Weights of a small GPT-style language model, trained from scratch on English Wikipedia.
Size: 9 layers, width 128, 1.96M parameters.
Architecture: RMSNorm before each block, untied embeddings.
Training: 138M tokens, 5901 steps.
Each number is 500 + 40 x the weight over its row's rms, rounded and kept within 0 to 999. Layers, rows and columns count from 0. Numbers have three digits each. The size before them is the row's rms in percent of the matrix's.

# layer 2 attention output (transposed), 128x128, rms 0.271, rows 103-127, columns 0-63
088:444532465434492521507463530517507533475496552453450533538524519509439452477599455533524522530551537553512461505526528544472549543479510504514577505515535514416490516443451549536542531413496475
083:532462471505485425472545494516487479479544457455495465553537548479440429447550472573509488525493443522531493543487486498507522512544403501522508522485533513567518567480476513514482480422458468
090:493537486466484548618434545480509550521505487539523504454531472542442550489543467515489468451483510510466515523529431515569422519472511508549483432468492540511495553505519541526506526508458473
091:436483530467541494512444530506508489521421596495515511394472490572482559498481506461444478451472409496529521527480427539504484509534518471465510454501516458523501506506449492531432532489564470
081:493507474483451473501522531466484428464458452430498459470517504507541468465502394525536536528492518470492503549531494472463504513477475476454510475424472396499478462524543557459546504438490516
081:467523514573446483417541543500487475518495474524430563510512520506497482568486496460509477450540574527473555449479477523435572489462539531397467549469546450600494520493445484493445570509489460
082:540501523469518468533431460544536491544504519519470511482547522573510467524500532523487474486438501520611544528460458507435481469495533561589468550519459457480483497547546450556546524513445480
080:448519489492508484441526444442603548524505519506467418501453521538513515481518535415486501510532486514476558500455510471483601512532463511481549489399506506547406498515401366581507543567530501
088:508472491479480606522471506480524464526456478498496513489486552519494530551489524502530510542507457554438414472474528538481494580515410484478481458519516491461493488530525555555545464517509615
088:533501497483525450529471505446519550373537491519465469553512506545571571507559506531460530443525549485532505525511458501428504523490513487481399463455520495575466536509479518486513481451563564
089:472516462539503444531538570477499549550570503554516556498461486564424522498515523481546428505495467526488530510502522490508530420453519480526462499455460492540538482533542529530510473500451571
086:528487447494543507473457448538538505514493520487482515500500460543524469469475593477585549483504437473499524556483523489544523441541435527503540461512486539501513557469503496498499510539477467
085:471551488448416521513438496513519514406489511491477521490487420516569519511441520489483461466448536463533498508556452412547437514482515484461545527457559546616463444500562516469552475599489502
085:506509555582553443581481524475533428474574444503431487540494477518478488495516486517509464511543464512537484512518504459460519556427499460478435522499417502556465495455526520561442490463522516
081:568519448453489508555527515484585514465581556500533546537478503416536437515440482488559472476512537507482495481540491523533487511481501537419608493491493490550502532496475521495514482442495491
091:479512520436455485458546486548503460552485460449520515522470499447517479478578481500504475480574507490485542493490565524567510539561469519476490511480542571458573578552465526481478588472542527
096:443476508538488565537457497511452491485577517509469498484546570531492477530484530484480564459574530467457463484506510541531507488487499445426473492544545474453480528498512450503520512474502519
090:454549414485529518481544428487538541503476520478497497490559554472539506532544548541553552483420455557482506475489458566445453464517458521515544539524445491507456504528481481558412462524498493
088:576501527466495480456492538494452422492520470502486511470490435499546450493504541485521579439563527465466488537451524466434517531490435469475457502516438450556541541513511518567463522500586524
089:514460499495506537472484581444481525517486473466534527411465519472491433491462497538541510577458528473477541494491461458489469447572500464455496459508514547495480514506480531521467583508570532
084:513500551475504497490512459520495552456496539492499535478510506544471500552540489567534458405490533492502562548519375460451472527532446489522519497475486501489563507456594497452534464503517497
087:541476450479550518477523509545516485494424511532593545526489464533589464538492451564504460558526515504545536540437551500556497507473448529444509462487481503478494471469557429442551484437506533
081:496528519475491529495550489607496537478517515465510514513429574474497461477500529512435504545535491447483541458549470504464538488460415503442523485478506548450514565508557496482548501474486585
092:484512486523522443505501490474510433537473462540566545574454540506418532487457533424525475507468450574538526496487491535435474467491541465469509508525527451425477474551496556499433482471495525
086:562468470489545479435534453531469466504466506488550527510480552434453481499499456511410588507524499511522559537458478484574510519522472484514569494420446441463477457491497569435481481490518463
# layer 2 attention value, 128x128, rms 0.3, rows 104-127, columns 0-63
087:528519507529426548473538504522441518455475468522491507451468454563512542480486507531459470438483501435447509490489548462490485568490522508573509574534462543480509526492555489526514426517527528
095:536507536473491511533519548539493530510579459397467436487543524465448399496440532533475586565501528511444499477505487423499472464437497497534449459497472456463546505524481538510460533496572488
092:531507428511480472433484523499541518507534470435535577435538496549489461523528527520491478488550462479495475449470448440402447459508460430486507503474488486470546430437452596468494542526469431
082:523477496513491483521392551562510539519479466489476467554517436475464488503570463438483518418490443555518471422511423579555551494537528521483504550456528490457493524465458474478437412537481523
084:418465466505552460465529467492450446510543490508441431532514471439526503503493480505462414459447456565527529473489444489552471533521518489549551476534490572510408529547496495508521479504488432
092:446472462433512474485503498474482455528552543460493513552458516432583494581450553483524454502456553496539475476520499496518484523503425414536503484525513555472517473451483445449529532433523433
088:485455463505518488491362448476419408474580450450506483460516480493497526503499541497490506547473460492499443503491551502534496564556429464547556453480535482444536543503483607475542446434495494
093:501528564490511485515497582510501533522560548520497467510416480451533497497528388511561486404534565462508550463547530571590498419491494581501523466504484445502495553521535528498425513540474496
092:517499511488522496428442476507418471531531495535530515415461448483442488481527526396516514467480412573576484481471470535521530417417479549456574471403451475499479476436482507550522550505519528
089:517449390497515501516529511513468460537513466474508419479481486563534538429490577547563470490573430522509459476560482556400426511554509468527524491458521495553449453452476552531528483457486429
096:498519473557448529450521505479436529459549501501563521530486418472478472515489446426495417502488537534478500450451601484508531535524497522527499559518461460537507469572499566434532481398470511
090:460505467501424495494503494482489497460543457476563539491509490472480497499474492456453585516508503515467559457545481507477517516468533528470427466544527514548573492449448498439483416425467454
089:515475505426489558499470510439506462535534552453436492508490486475445477485460442534540605472444508507533527500449479539537449487539503505586535505490537486464576460462569507498540510453477611
089:507516595526528494488502475485490505508488511454429486559439498585490462527476499515498559534422571508546539522549453496438429525525479471564503526478468529508543511557518535458487465457472491
098:520484561515568525488502475541485535496526482475455503462511477571425527546523486555511554502451530467483524577566525463545488513507608513479531446528514481553496562472462527585502472507496534
096:473521561456440426505489467555539500559471545495462468544462510447494426486486555560437468512488503485483529591550454442494479573523518572536459512496500497498534471487537454556580488455502466
094:492511413530478464504534496518483488508470435518562520466539499594438543498471460491471466493604540490479509492532456527481481521532484492546495492499475466525581498528537471488465539386522502
085:447499520497549539425545477523521389629477486558531526476544500453456492463489472500458484450524450549460510486451451521505501569479493501502543525428520466497524575556518489562564439519460601
092:484535468534508536497545558488526512520524499494462545467470519500542505528522482433448476502537495518520461516498578500483496574544475419462484485498444477530538490524467496493498449560438513
090:514436506563559501412510448521530427477506444459515501496443459499576424506445500487447501524555582484503498444473572406428454542505480494574523508538449512475427472479550487539400448451517456
088:484477588493500435466502484485534521484548494511511579528484548503457461516474485471512496441540494518477455483520536501527568420505494493485555459490489522484597548501505583529525391515456490
089:528559487499478460486491483475463540529463483547552466460501479492482507448573571475494532406511529523507439546536557456475482535499458533467567481417558468504518474463440459495424537502524525
085:518481442532514486466534512548557518527499557505497474518467515533509498550569422507535523469532519505542461476442460522560568398571464524442443444473545458568483449442532417511572525482527539
088:505418482556456541472474448471534585446459481514491477573531553567456557595446445474495501503492479494465470512498499419483446498552506540516511533497541475527517549554502443545495441538537520
# layer 2 MLP gate, 320x128, rms 0.315, rows 0-54, columns 0-63
106:485463504581533468486518501505543532552561530517495459535476430475513428435456505516510474482547501506515499533530471603473495501590492565479480531536516491490619544473516472510464519540483475
105:417472479491394511491454484520452491488460454486494581452450501497547558572500501566555510486482562490509488524575522526504589554494477493538519479518530456468471520528477565449536512499509562
094:499506480417506492488431452477462546498502501474570555460478432458515508483451478588478525521548512497546469476492434513500474469441486522484529387471532496466488519544568460530459455454425501
103:523593443474523445508530504481557526498482515469496552471452497522517530515465484513408534496471587466488472494548459544459538512524548498539512471506453485459552498454453458507536477513482439
102:504486450506430591472562542501519525518576521502546439502510438473500416468496477428460477524515506536520492453499505439521457456512425510563513445489492517490448524527478456513483539457435490
098:417456489456487539495498530441486431468529529510464550492478518474454492491559465550553518462479523517536616539587503441513466520500547554492409491469464474469535511522497431514437514461535506
103:529479555513525524522546552558511475481489444436520492494531422474535486508498520560548464532486486489530471471452535531533514492511497518559513463556537489557421459540418491486487492484527454
108:494505488456521522485575462534569545500544506544472510491469429439468467459500538482538488553427533492454488452458471452512468499483473531521499549491453508442474518532458500515446547520407475
093:485618439484507514469523434507465534461522569451536473467531432510551498470566484526541431515525501520556534472552448517475512481451453458536556452499509512537493519486517482520486591473420508
099:544518504525554480538467449470478434479487417515468482409500510478508492504483480461492486463498473466493494500459499553475499463463468441535502476453465490572492414475498496572540423563492456
102:450534481530451515501490483545454503559475493525493536462528553558468508514530568524525492513500487535550508491550451472454443515504495514462511509436539413491530458496533549494520528478434514
103:561468495502511562452515497457508507490463508486481492493438453403468477548485554442418556534485445427468455455587543558528451456509498511546484542538556491438510477498469526517512554488553538
106:477525474572490487507507507480500531535478508502517473460496550553412559501468496445502538464502521523582479459464501450640542469493528508422508537474519482514514506449478481458539529436492485
095:500407478435488481541445494450551524523477443453449435525510516547552505513445489550499501515488558512481522533453488476462453497564521473451456486552480597502463458505505507495533482433434490
101:469479520456516551493506515476410521566575518528488533557554484417506446451466532497498475515500557483493581464585467505415457529516539522492556509550516455516511511509502468434546481516463479
106:501486493458506454507543443506435543488433440464506549464538452572495562478508548553477532465462517483486537523547489521469510523504529537548447481500524542517474513578513523431491446494527489
107:474492454587422497507511540490558518508467552517492500502486462535523445444515514479495527518603503474561447563467448505552493556514454567541510542442474553502505517530502503543518520561510450
095:554547507500499506483427474476549510515444510511487421516456496431452521483559527430605499555525446563447540503489499531448470540493530502511475499515490493485500522480446443509518463476471498
088:480464482449487519547446472595473483468495540487613440451486467422570520457471546535478489495481515530507441439514502480549519477536508547472488556441560506448593456502467536498509474531492461
101:542465466520508480433516517442455443435546488497452501472488503514579488520441470431490566460476510508448453513534526456513507532523487451509526501484507508518549512479543450514499355539455500
095:523498526456521504521532512452516526517547535500517526484482522541477544492563555487494486524526535504445491528434514516492487556428541457565456508497477470512448511471503474478460500478408544
094:529517418596458449486444545514494582518514507498459486496564453473564495506576482427524435551524491498471511492445464484560501494433509517531580414551454494514505504520529491521518474514443437
096:513481450551497515412574545503444425514496472489493529501514474481531422487528541514488524514448500542466510463493505531471490534520481394570566499524513441513513492490484548488488472477590462
104:469527456514458517473525495521547554531424465542508477477505531526428507560485534513576577490568475484507429490430488534491477536538495494510532565525526472449427484483473473548562478490531486
095:511462516484519463460564457461493434461458416523497537521470572546540529522482478491495514447510499450457511455509572525558482494579489555531527496461515584505481499492437472534518527533534485
093:516533561474560435473501434465519544559530534423479504462505462487508483457545448479585544525502470543441580533420578520484539474500431541518461511520540475510461516472459485492507493521482495
106:561498438579492537467505525530505480499461397475487469455546506510475474536492492504486516536551538559438550480508540513521443502531491520546482510477564504507458453495448562595521565439441553
101:508518523561479513457478461505440509577455471501476522458510516483513496455512570456460525471504546516474448442506526523579531439465471494457599513427456537545498453452497473532545455470482464
098:523513441479518446545492472510488504469472489489551477518499443530499494473512492451481481421529587473489494457491520568430528519496508523462440527539584495438586506515523493507558520518391508
117:448568500507442519456452503559517559559480471522443476502522416488444580526545522441498550544543529515561505502473440466520488542510521535491514535432512484549481527469497499516553451485498472
101:547512475501553465513515481494466488596482493504482448513460419475467445472490458533535474563546439541540510467464393480492557462466530504453454444561463501543531478528485476451513472419484450
097:524509463512562500458430494519565585506468459487527496495508493505526515518530544600443488525510482510594564563500571489515514536438495411458499489588484479492529556462515505560519439484476498
097:509456470495495446458516580562439467498476514406532520439546505489552450478462512513474537536517502503452512428488586514549493501551427506502548497412525470438542430471451494464526503500535489
095:513504439518564568456465520550506513514521485508545502481424533469416507499539456507517444519481496466444487507456570492512430500532485506488574568481466525509496456495487475488552481488498546
098:545520514531505504484469482580516565551535482506535458551520502507497506577557493491504497581520464445489425546503520480503454471455455551522440541533471488425472545469506534569532527557538541
103:436507516530540518538450589494453520480435479447464443455433514511504519459465447424471496466539511467499446589487455494527496491462500456479412537512453514504511462511522490579437493493534517
108:490460482511517425559410489526421467541494560467460496548490544548568475480498505549498447512491544556492559520513491480553486489549514538532536472504559447487529518485472443502475540438618459
099:532466499551565497497614454574580464462452537504470518447613489496515493514509533483513541497477508505540443486533497480449541516497468484533520489453475531532553519477552478590470528491550431
091:458464539546473536547434604532531473508543513452539555521460482506475488495559513495503467517474547485569438498513508438463441503498425499488503493472561478510505520516518533538463503491537574
097:564454473430466592454526559449573475484484476497466521472536532489449490488483551514432533516557497460481534435476517479486479516500491523554509515473527436484522483449521472452504481461470467
104:517445397528485465524496508539486507593458471497494496493509519469517443548422483501553480510569494501487567538485509549447580458562434463394468550506470461489544502467481490518533563434380493
089:520489514492527413566463492539454525600395491534476571473478479554534541494559471466508484511534462527530538539489502447592570516497474513479556486529426490469525503449505493464482579545452525
093:431539486527510483554513454461516535566475535481434496508525532477451455560512479487516456475496507551517548485431490536530411423427547447499499537421518512439498452530473439489544546505419519
114:552478465554481466480495516515501528487548489579489509483583491490520468547483496445477477564492507483534489512496505489420527442439466457355522480503472478510524511507564511556504496514436463
096:455451508479514528502504454534399519527508573537483461442489488490549531491498532493423492583528498502456519494410574470451560506493399454505475498516547438501537439445522564480512536574514428
094:511469487429559512539447491488483486540411527520420566497465528477494411524524474549476551515517611554477520467497592518435521550550483534529474502499509523445448506408478471472571495505497500
097:548503456499496437426556563463451483494517511500451470542539570426507474468516521521468499536509583502483576562506523449456552456495519541528480546446492574494529516514519503502509536532517505
104:448539522482555526473493480473481538488534512540390540531540571508519486491510504448516537555515557499436466573526529574478497474537549500473553448521499508517492524553536441554502518514505512
103:500492501523443482515565522506525517509529452470457529382478460531482472461491548456408471506513537487496404531542466508487462554521517507500545598505442562504530522491554412460482452551491473
109:424494459462534487568516446527479425486496519526536533499453558507490505506487589499462520472480523434501534563576512461478488531499473514531548414513554573540516535503482592544591479484515496
105:511481451521456519451493559483441454469512571466468439538473447477443530514459459442488508558517552526527468534517486473488474498462504589463542486590473433549527546438438481477487531543483472
104:546462495486550503510516565467497476515444561510458533475461515497462510572463534480499497497474566418492459465512461527468527472508551580475506553445450461599477516466549520495536506448449513
093:485536568474506463471522537506538571502450420488536534526516436462483421527463499519497499495548521528401516466471548441527494477437518493543476512471405533512479531574513533417493436530509495
092:514446485512471465563485467505500526536475526469491490509479527568507564513503594475453545551509445552593477520527531477495530476470461447447501525531475616487503510476489496509547489531513481
092:512549506510460527527497584445490559505455477441529489537514456528502589545421541449528478368490510527521520464543471545471544512464527537506462616518458484525430483501545526505519441487448566
# layer 2 MLP up, 320x128, rms 0.319, rows 0-54, columns 0-63
099:491560490487531490557478459540488571495532541467473432475487461443551498424489519564522528426438416436496494555447492521575465475498490524454520445474484500496443490522482484553519525497485494
113:558473560474526461501472477421517509519417486475588410537563481479498435519420506465478514501493473456513536492497511559539533467558497465464596520604465546509571508501515522472452526517478502
101:498583458440529485546461511483485527566546455422449530453515490573504545477464516498500497528514534524452514462492440499497480508531496541511527591461463432547447574466499477539467531516524492
092:524534481488532495546492457479556532480595491484521532548466511500511429474533495459521496550496491440494455422460506488512497493512471441516495496530466462506551486468479418463471498545481524
096:450505443434447498456501545571465507524460475544462513503526517453472588531474463505520523533511522510499553453459575499471561510497472490535494461510539520432487472513546463485533447470477484
099:577452484482447489489551557476450559472497512566484500550475582554491493489521488481493495521520547497500502513484524498468468524536503445525498470479513428532475453519509517444413569467529479
100:444508470517527573429533487493449512477499452451491520480519505529470574525431479468548456512531467559489508511468465516532444449453513581481492523550457521487467520440573439520427484464503481
095:476472550476462508493505580523474470524547481527517369483531513508462472466463505521453519530462500413529542404497461400521549456517494506529506469447506496416509552528587545558462499475490503
091:530467439494499549496492499425465502502524454555528544482498554571508527525410431481495496430473445512498470513473428537568471460503521563515479523453577473505468470588491573486494493609339529
097:433570486575535474494470456477497473490506435531485470503473490518539550518541443480460457490525519488498574541426479480444469467442529528528532459503453518475470453525511498506567513524467459
096:498458455541547530572510523453475507440570486430588533593479470527504530525545535491501552514417460446534458502506599494500546486470458452544546500486491434438472459418422540435464524494463537
104:451501495542470588552459488522552497486525482519517488520527443517566468536471466414425535461508527484604446519429450487457500529481535443522510539556511500459461535514504460516533474522464484
099:538519474524519541508552531489462584519474578488544525521471476587445471495481502533508487417505572423471453475561510510452526478493577550536523539516456447477450530511527518426473467545490582
095:468453506466460487523426489495568567480515460526425446520497484559599537522484451556502530459455485548456562546417528475533547528549519458462487489498489539490455458455520513495545555472446530
103:571484485492553516446514493487491524537574556490464524498591518446461518497485448556487562448544589462506529448571435534473483491502465538503501489483515515500509553543502466471543519470493463
112:459466492522577544403547510482520465518493433541460478501627465573464512448481503454550484467541568504430505535498507546496496453520573500573485504579505480477440523510492465468531503509532519
102:503425509530451518508496507540562480503586550471525486463421518490515474485523433511558541485506509501489534456476514534558591492502486535486497507491486439566502506474484516523482536528518455
098:574489509492457515503516456451519573486489530526565473482474613531507524491492513488598495518528493535479563544516467438461456487454544566537505577533455509454499507464548511471516485502483503
092:557530473466491456443480422452569546506503492572446561514539499591461543524471403483500522518529495410416469538520502487489517511509541541556505550515539543537520528497500562445565467545459516
094:522554448517533542498434513546537569447479482505489519564546546516511536456392561546553565501534509542499533497584460515518442492478562464426490551552506459492401451461517504453479475496468539
089:519507525532461475521501491509402444470519466545522483415503454500511484513465520464451441480497516508470466472508491553501468581436568490507576447469439487489507529514543435486476482448483514
092:473492534408490507510497440421449496497522524461599494460478490522504500514501593552526469484514512443513454448517566474500498452516556496438445511454496468463475442543496603507447493439519560
097:469519445473495474480511412517511490473479490521540481551538495469502558465450455533526555557575459502502520498553462497431492493487454449520480553419488530575449513542537483493568515538521570
100:521516469525543540458465519524456433520536402442529442490575509585540564509480468503513551412473487556426489450522521502480525534512536485529487531468578550558455526553489529531522473568516457
092:497446525599513560515464528577490508526492626512530444512554459522447449510477520470455514555486503452474474559511495502452468524419507470490457460515524478506526521506591537541475488435464457
105:457521537487535482522462531528515452570462513555465448538527539558503546524443528470438487529540507442484448489476504444453453510510510468476479457497570566497561469570530491540534453446455484
099:562446526534528354435434453450501545458549529488499510587526483430556470538535521471511490500476470490519483509537479472475581541456492481554512417481432474477518483494451523516450476518501452
097:550460521546518565537537597497496465487473499483532506504429485517447497440500506497486456517479598486522447555499495511541448493473481497529492495536452551462480431584533530525512465484526445
104:402470582506537574467483469421479465498475475514458548460474510509540512506553543517581498462480443539459520462505456541540470472474572518530518494535487483512538530526519487483417508516470457
106:448530477491436463523528471572493573526486491455532564454470479476503492496480525510483490496510478570460458517500471461446509491506518449474534527536486539523485509565468609579549542511536493
109:569483417458504532510461519449442527559440457531495589539444445434464462458466479511541492487537497525505565464547436534499585544488518483463538456572423562526548450518593551403551482468507479
100:476490527458571516503490503433463546564442496490500472534425556581511517523444559476430493504466477500522430468528588498506459515461449410478478511519485527472511505454432493562508492469523490
105:460530506498482532574514440444551531467541507514495437536499502523521488523485504543504492550494522501574451447510500470442550561442552545494430477506531471555457509570518496499469528480448514
105:520530531448488533419481450443532529489466478528510485502464497514367546518485526492437450454473488439550489441468475558510419453507502509500521509447493456483527507520465547535449487487471537
103:504502477496505476474470451513545443475553471496539483575512509517426515492594506472526522594429450446514466488511510444491416502522526516486489569517453465467482513463532421513477517497527546
100:493429504532416459446548436488540532476571470457487494545595526488501463523494549519466505513432473515504484429551525488527476526538471478513567498448473497489441578537566534450489501575499466
108:520478552529391566502444483522513482468502475497528509548550501456471551520465491527458508467522573466463445487501521572475562441406551486405476546470437471441505483447540482474509552490468494
100:471490484499488518438565493488540500538423502520478519459537459472496556499516495525571470506589465562536510452515544409397507498496446420499474424516521430512544496467460495453492468536509579
089:437476534535500516507532550488535563476533490497461483570563536558493480559514500490446449590548568567464508523530523502486491471514474479491480525546465501479490464519489497455495512383446493
102:526507513515548507496476483534456494485532497495609517499561543456521472421534499538495501495500502518514503512528442505472532444509460462464508530564470491495511594527540475535463479476562475
106:542487550450522504526487536469497488452505568536543412513549468486560558527420497507449489499461465546492496502501454411524512461487486511560471529550491462493505521457500618508472464517534567
091:417475547547501524527525500513531480529566556520526547476492462505523531563509507442480512426536512452539447519469488502495448503459504435504544442578453442469492589465461484530520471522544518
097:534531508472514452488477448511499468460533521554435577424559556574496475494510471469452508463513529526461557531499440543476461474424525510516393449456466450509465541516472494549477544497429563
101:455477553508569457475502510455488529487459557450583470510479484509436508579528435519521505587454458522579535503431465523533511450506546503499446538476476551554503491561448459436429585569506528
092:597546481470504478528440421460549523483489457530524491506512496526501433503501462526528505433517524486553468485499514554519446501541526537476479539496408493467467475500473420493441470523551452
093:531562541548470505451570517498493508487574473540503417550458517531488524484515574452542488524515455428500510558469437533576484462489514497450490515478461419568455528578547500517484524460501515
103:518480483500450499490482535494457512453459521456528511561491513568435481508482458532530560513449405547514445461420464480498518488459431548475480561549517544526459504497528564493532392502482565
098:579528517545492459474515462496515544475492449456525511487455535493485464535498490493520413535508532470462502498394507505467477568457467468466495479474457431528493503418457504501487525516507491
093:453506459493523556493447540500541492466485558547560435552534509433530553470513479520551543464422486496474567455496430510449483441503519531501463451452568468498493507533510564504501558474532562
110:484477424483580522450485560475532385565479464553431520511482514502463495523476487464499488564509469485497514528558430502544508479512526525511473463465459479519519531521478545524447522470577519
107:472476502472526489531454525458486478471587548446568441513508454538467481462509502562485519421479508537529510418473444489490462511486487497468389538465567446473557437520436505481485464538485490
106:459552506484422464474517443424482476525538427489528461473517428532549456474479450537531489431452453507418444479474522496503475483483488425477527512519522606406519426575480520491493531490569556
090:485482438453466498569448404502479431482528499503480555489463549516524551514560506482516486506477579484512555487513483521515522466437534484510507499526588532479548401512531536530558552444421463
087:495535635545545456477496531507548471507508482445509558501505571431557478522479514531539542493483575478407552479488502518502501506514465583457469432498456457508460481465502548503431582485493505
103:513523447521503588519516426590485517467518497515412496466545542503489504466541503464455529516455509473475474541487573521499443537485558483535539510587492541428483445478478496487399557541516500
# layer 2 MLP down (transposed), 320x128, rms 0.289, rows 0-54, columns 0-63
099:491495491499508525458488515460505457404470460497510460498513464503481477428490544507546562478482548438573522507532461518427516577503539534492474522494497458515517490432409500476421520502410491
105:536408572467460564433503483465514476498463536493479395532476503409488476478491487565526481458504505506525465461550472457409471514546522569549579440448553463474520460532544468482502480507524541
101:512567485551507572485520565476494502443533524516466586424509531545556467471554491527465467476491478439469476508494537471568486495555510591441566464507530472519516486467542518495438434491550539
098:489526433580475472466502422536538507521424482499467576469515546511472489571499498456574496515421529478455503506468582532440556560512497561503467446495507531519554439510508491590447545506504562
096:510440508485470536505493526526546495492451497496562511507479538541519491516502465510529507400494516487552504446515552520516459506500447464486516542450567538431462514485548495533484559444530425
095:466442519581558473536492501494461546478550443524522488464435561519485454437497522475420437405534504449510502565547501480553543492474457523540460548518468463590569490507563512496469479544521555
105:523507459473529541500509510516455530581479494532515481519456551493480459404466524580456488535480532474558491558513443521532463483435531542453461529483430501502496465466555469456429528516429552
101:490482470515450523467465525472510550457472457510469455493528477511400461428526556470518493515517522471572521444484479481456502513531537548499473505496526493551524531574535490583549546555551461
089:566475553491466484497500543504440470474520528489497534509516613507469518534542528543473533467558529526527457427498449550459500535430481564482529453479509546504511419419551539569488479549515523
107:469565453465514524435485508485475493478448470476520524530501445518483504559439509464493434492528556543513567549506505471441445454558504485509482453476576563542543474584460519519499526584505518
099:500517461554458524422450471501491488460470576487514536502457514472525491504530472548597483555423478477476542454408506482433475450461492490541436529470562555459529447562512499477492510448497554
104:470462477477487473583490495494550484511586446507480473502464507514538462516496523494472520476489485487505546497471462551554520506517558441462613540444488500529543516404528506508582473551437558
103:567505458475529494486516494493538446508497496500479545456527504495420536502479456490553515468441556531468471457521507493477477540572538562478487585541413538599463491534450511481468520493504484
101:478437501473435529507491509573466419519514579567476497507475463557418492480557483503453523481457493494520517509431501550539506491534492410585501553484507461521559516540484464449483549470436586
103:503537555490502460501493518547540496446525523538520517613599533475501492564525544532461480526522451488469491563452590509478493501460493470505535562457504494501544573463543511452506447482515449
112:475484463480477448519484446467406513517446498481434438494506433517480570507530484528525491502504578552486488452462490481555507473532487525463427508503456411515403522510493438459486580496460548
102:512533475581488512531521477463499482457464525546489494495529471535504504547471524508502508413576518479535551448427535495497493447503444510480443513535529462497521506507461546435431502421511587
102:466503493507468487504569518590430517473494501516426504496475530508435425612503508503619542498577546494550526476474489502528535518466520471534460504497443544454498521536476490439487454471509539
095:451485546485492513436481507496487466500526455543499505473503504503490527496484446481563489565460513543561539526421521585510549522476514425563489599502488527437472501458556483489564457456468548
101:503558516527476521492505525555403516480467507471546473480404515553577522497534411520444471512430490454545446493537512517448524461522504503517522465522438503485459500475539400532432543486554519
099:493459502477496580507555522520462456467498524424514553569526485450490480489487510550473462438442423538469544491458488466574467535512489400455458474515459443494454571562495517496427500533489492
101:477553488512506503530517481433413548466512550498519509547508557437443516438506459462438535570517536481517507513471488453521508458562454510504567508503547471483497547515527544447494492488434573
102:503463494484428445514505524516491533548387487417466461457492515517495464459507447462506509565486452498473452443443582505457460438516451539454486501490431527559477517450540579388536475506559531
103:524470503565579407504454475489420536490501510532528473398517560464487401509552507455457501503465523464494525552579495441575547512469540517471504422523495446534500494494513476530433470502513463
101:451528463459470556465503516572480511591484530504513458532537501517498446503574479464532540472475463405545519431550440448517570498563485550518477542470489502492537487500488493514510441419472487
098:476509507457574452531478550442544470499442549528539540480514493491526540503475497463504511502498538442517548456433561503482514553466493485523487468513556471466535508565441530440497467427516514
094:540519560506489533460478503493464507481639563482515496510484525537452508453553454512533500525493451484524488464540577455484460456528487475536524519514463473474545505513489504469579455567519458
094:493473520594546518448422493508495536491505481487493474506479504533500540532501504505515529503540487452582591421447497500575453473576490583532508482468530492464539449516566525510459426553563523
103:524508512552453454566540512570453531491485471526560425523530455443527467490475521488515534531495516554552525488503528468453449524495524556456439459486508550465519448489497456571432479467511423
097:502418457554473494524480473497517565528565433449438451538486535487492543503516477508380464448507474525486412495399506515379527512502549518463495476566530515490509485534463508496468442426469406
101:452473495434414498447522408551501492554458425465548539500496498476470527489505469489509501461584469450488466493479474465412553446470513531527477498585435487414501500525529448525480494452518549
102:602480526474492518534427481472487632512447541480437457540493514533449450492504512512471497480484412510471492485503465492483510567485563503494430528513500533570590473516529424515537467439505429
102:449489559454504493531544497482481565569490530504513507534492573530540517581495465526549503557490423482467466520553477496453496517454499431501438421513579488569443483500509515516485475527417511
102:569456544419509481509500504548551489500460587540438504520454547621497534454458506486449524553492539490508478492491524586510599526483552481524500536536482558445553503530502492519483501531534515
099:459465507492474429480530526446429559502522436519566473531438459481490513507487473491415518551551558503509533519491533518473434420391426468507470543527523506546528479519537470435557497481479475
102:467463574529535505440431458454503451470528468439519438415448489462495521538497562571548446512491538522502527518444480476498499490484492423548571428524474535425469538501545506531484553500490463
103:547520442493502534434456578485488469501457486497437520456452571555536507531469422441489510471514494524529456494489489487533469487427458539537446461470483509468472490493523448551493493476457489
100:453527453475512478481512483525519489456515469587480579415588369495491540450522471411564509514503508460572607526465525524497484515509502423493434512446561452498559507505524520519517413501539517
102:492515535507552487448534495491488470448545520556525457518460511561510495583523475447574434572533493512450510531514545475458461479493540499524409533491429476485538576528476461531490538467477464
103:491482496490552569500430474495526482538491527505519494530526521484554512452526506500519559443496530523422492493485481516484417499587453452537441525482514554528549527545491509428457500455552460
102:505538551470528537482466494490435457498454482469522525470480454441452448483469564451426494504519479429555477493567508508474511475502590488544480422469536551456502535496451452500494432550563507
098:489557517599556509490494472491521485475434452472541540472549482475457526502478436461490507511573531458482467469552504442577495512506527477495545479499495556475446462505415604549471519427428436
093:509500516430571436531466465485488500413509522499460557525513580517417533487418504442535413470529509483521469476559479530505470525496539555492503533451451447472538500479481547475571547499453465
104:541493487478498493489488539501495472495553511533572519542499519553515530453507523503528410504461522498451553460483570488506514479488438515542427446563441492444508507532529512408499537504512486
093:526478514450530535543502525463544491482488527472500447491473490516417503531495544454477539591544495554477548482447490499527589495458483476453435551470518485453526521507510556564564495575490470
099:458506443467491562502558517526477515617561425502533499520565518513535526527469497455585462495457442440497534456452437511554537492461498540542531497486473396547538514531494539476503473481502517
098:478550528529526551487554450487590532483499537507507521437468522493562479454503516582526514594465494449477529522420473473385460495530542507529452471439524456491509506442530484510524547538454576
101:485505504522571389466513450513570549514448510485563474490534508515465486493478451512555481487498518535505468497445501437425539454521497480569504547538501513515520566452544464652417480495487464
105:521515538504424450526451538490474538536547492478522559501418558495576562481510505537502491576534499445481476521578528523489445462525523550489474512481493487501528483556487456496515461495492433
104:452460499530549533465481502442543482500492479552478470500496530494453449452495606523466477432506496441502521497493503455498532458537508514502516568498575498551506558488417575440462493468507501
108:520440522528483511498572501521542547479466471505472441468501573506482438454516473572468542466544462569454485492492507489495550515453512507525462477510502494438484476555548470518477528512451446
104:468471455512532497529423487466523531572527460492513500494551455562432486405559424501419495500556441523545513488615485510502508529527503494535504534553480500439483417485553444490560398449463495
099:504520526439433482475499465513546486419557526482503526479512449449499492473474527553549548511488566483469520494487517487435470499483556537501467501545506450510497435582467543568504455510385582
097:520563548535531531478515517492474455466449427498522545505526444526553460485526492536493451494488493490486438456451470479581472506503543477428440388496560538467501500425478543492445503475464425
098:497467497510445490500568490483492556525548484439490553560516433485493467560520564473544455466537502454490501478505459597505459508426495477507464443532501514580520527486464452550465496470545496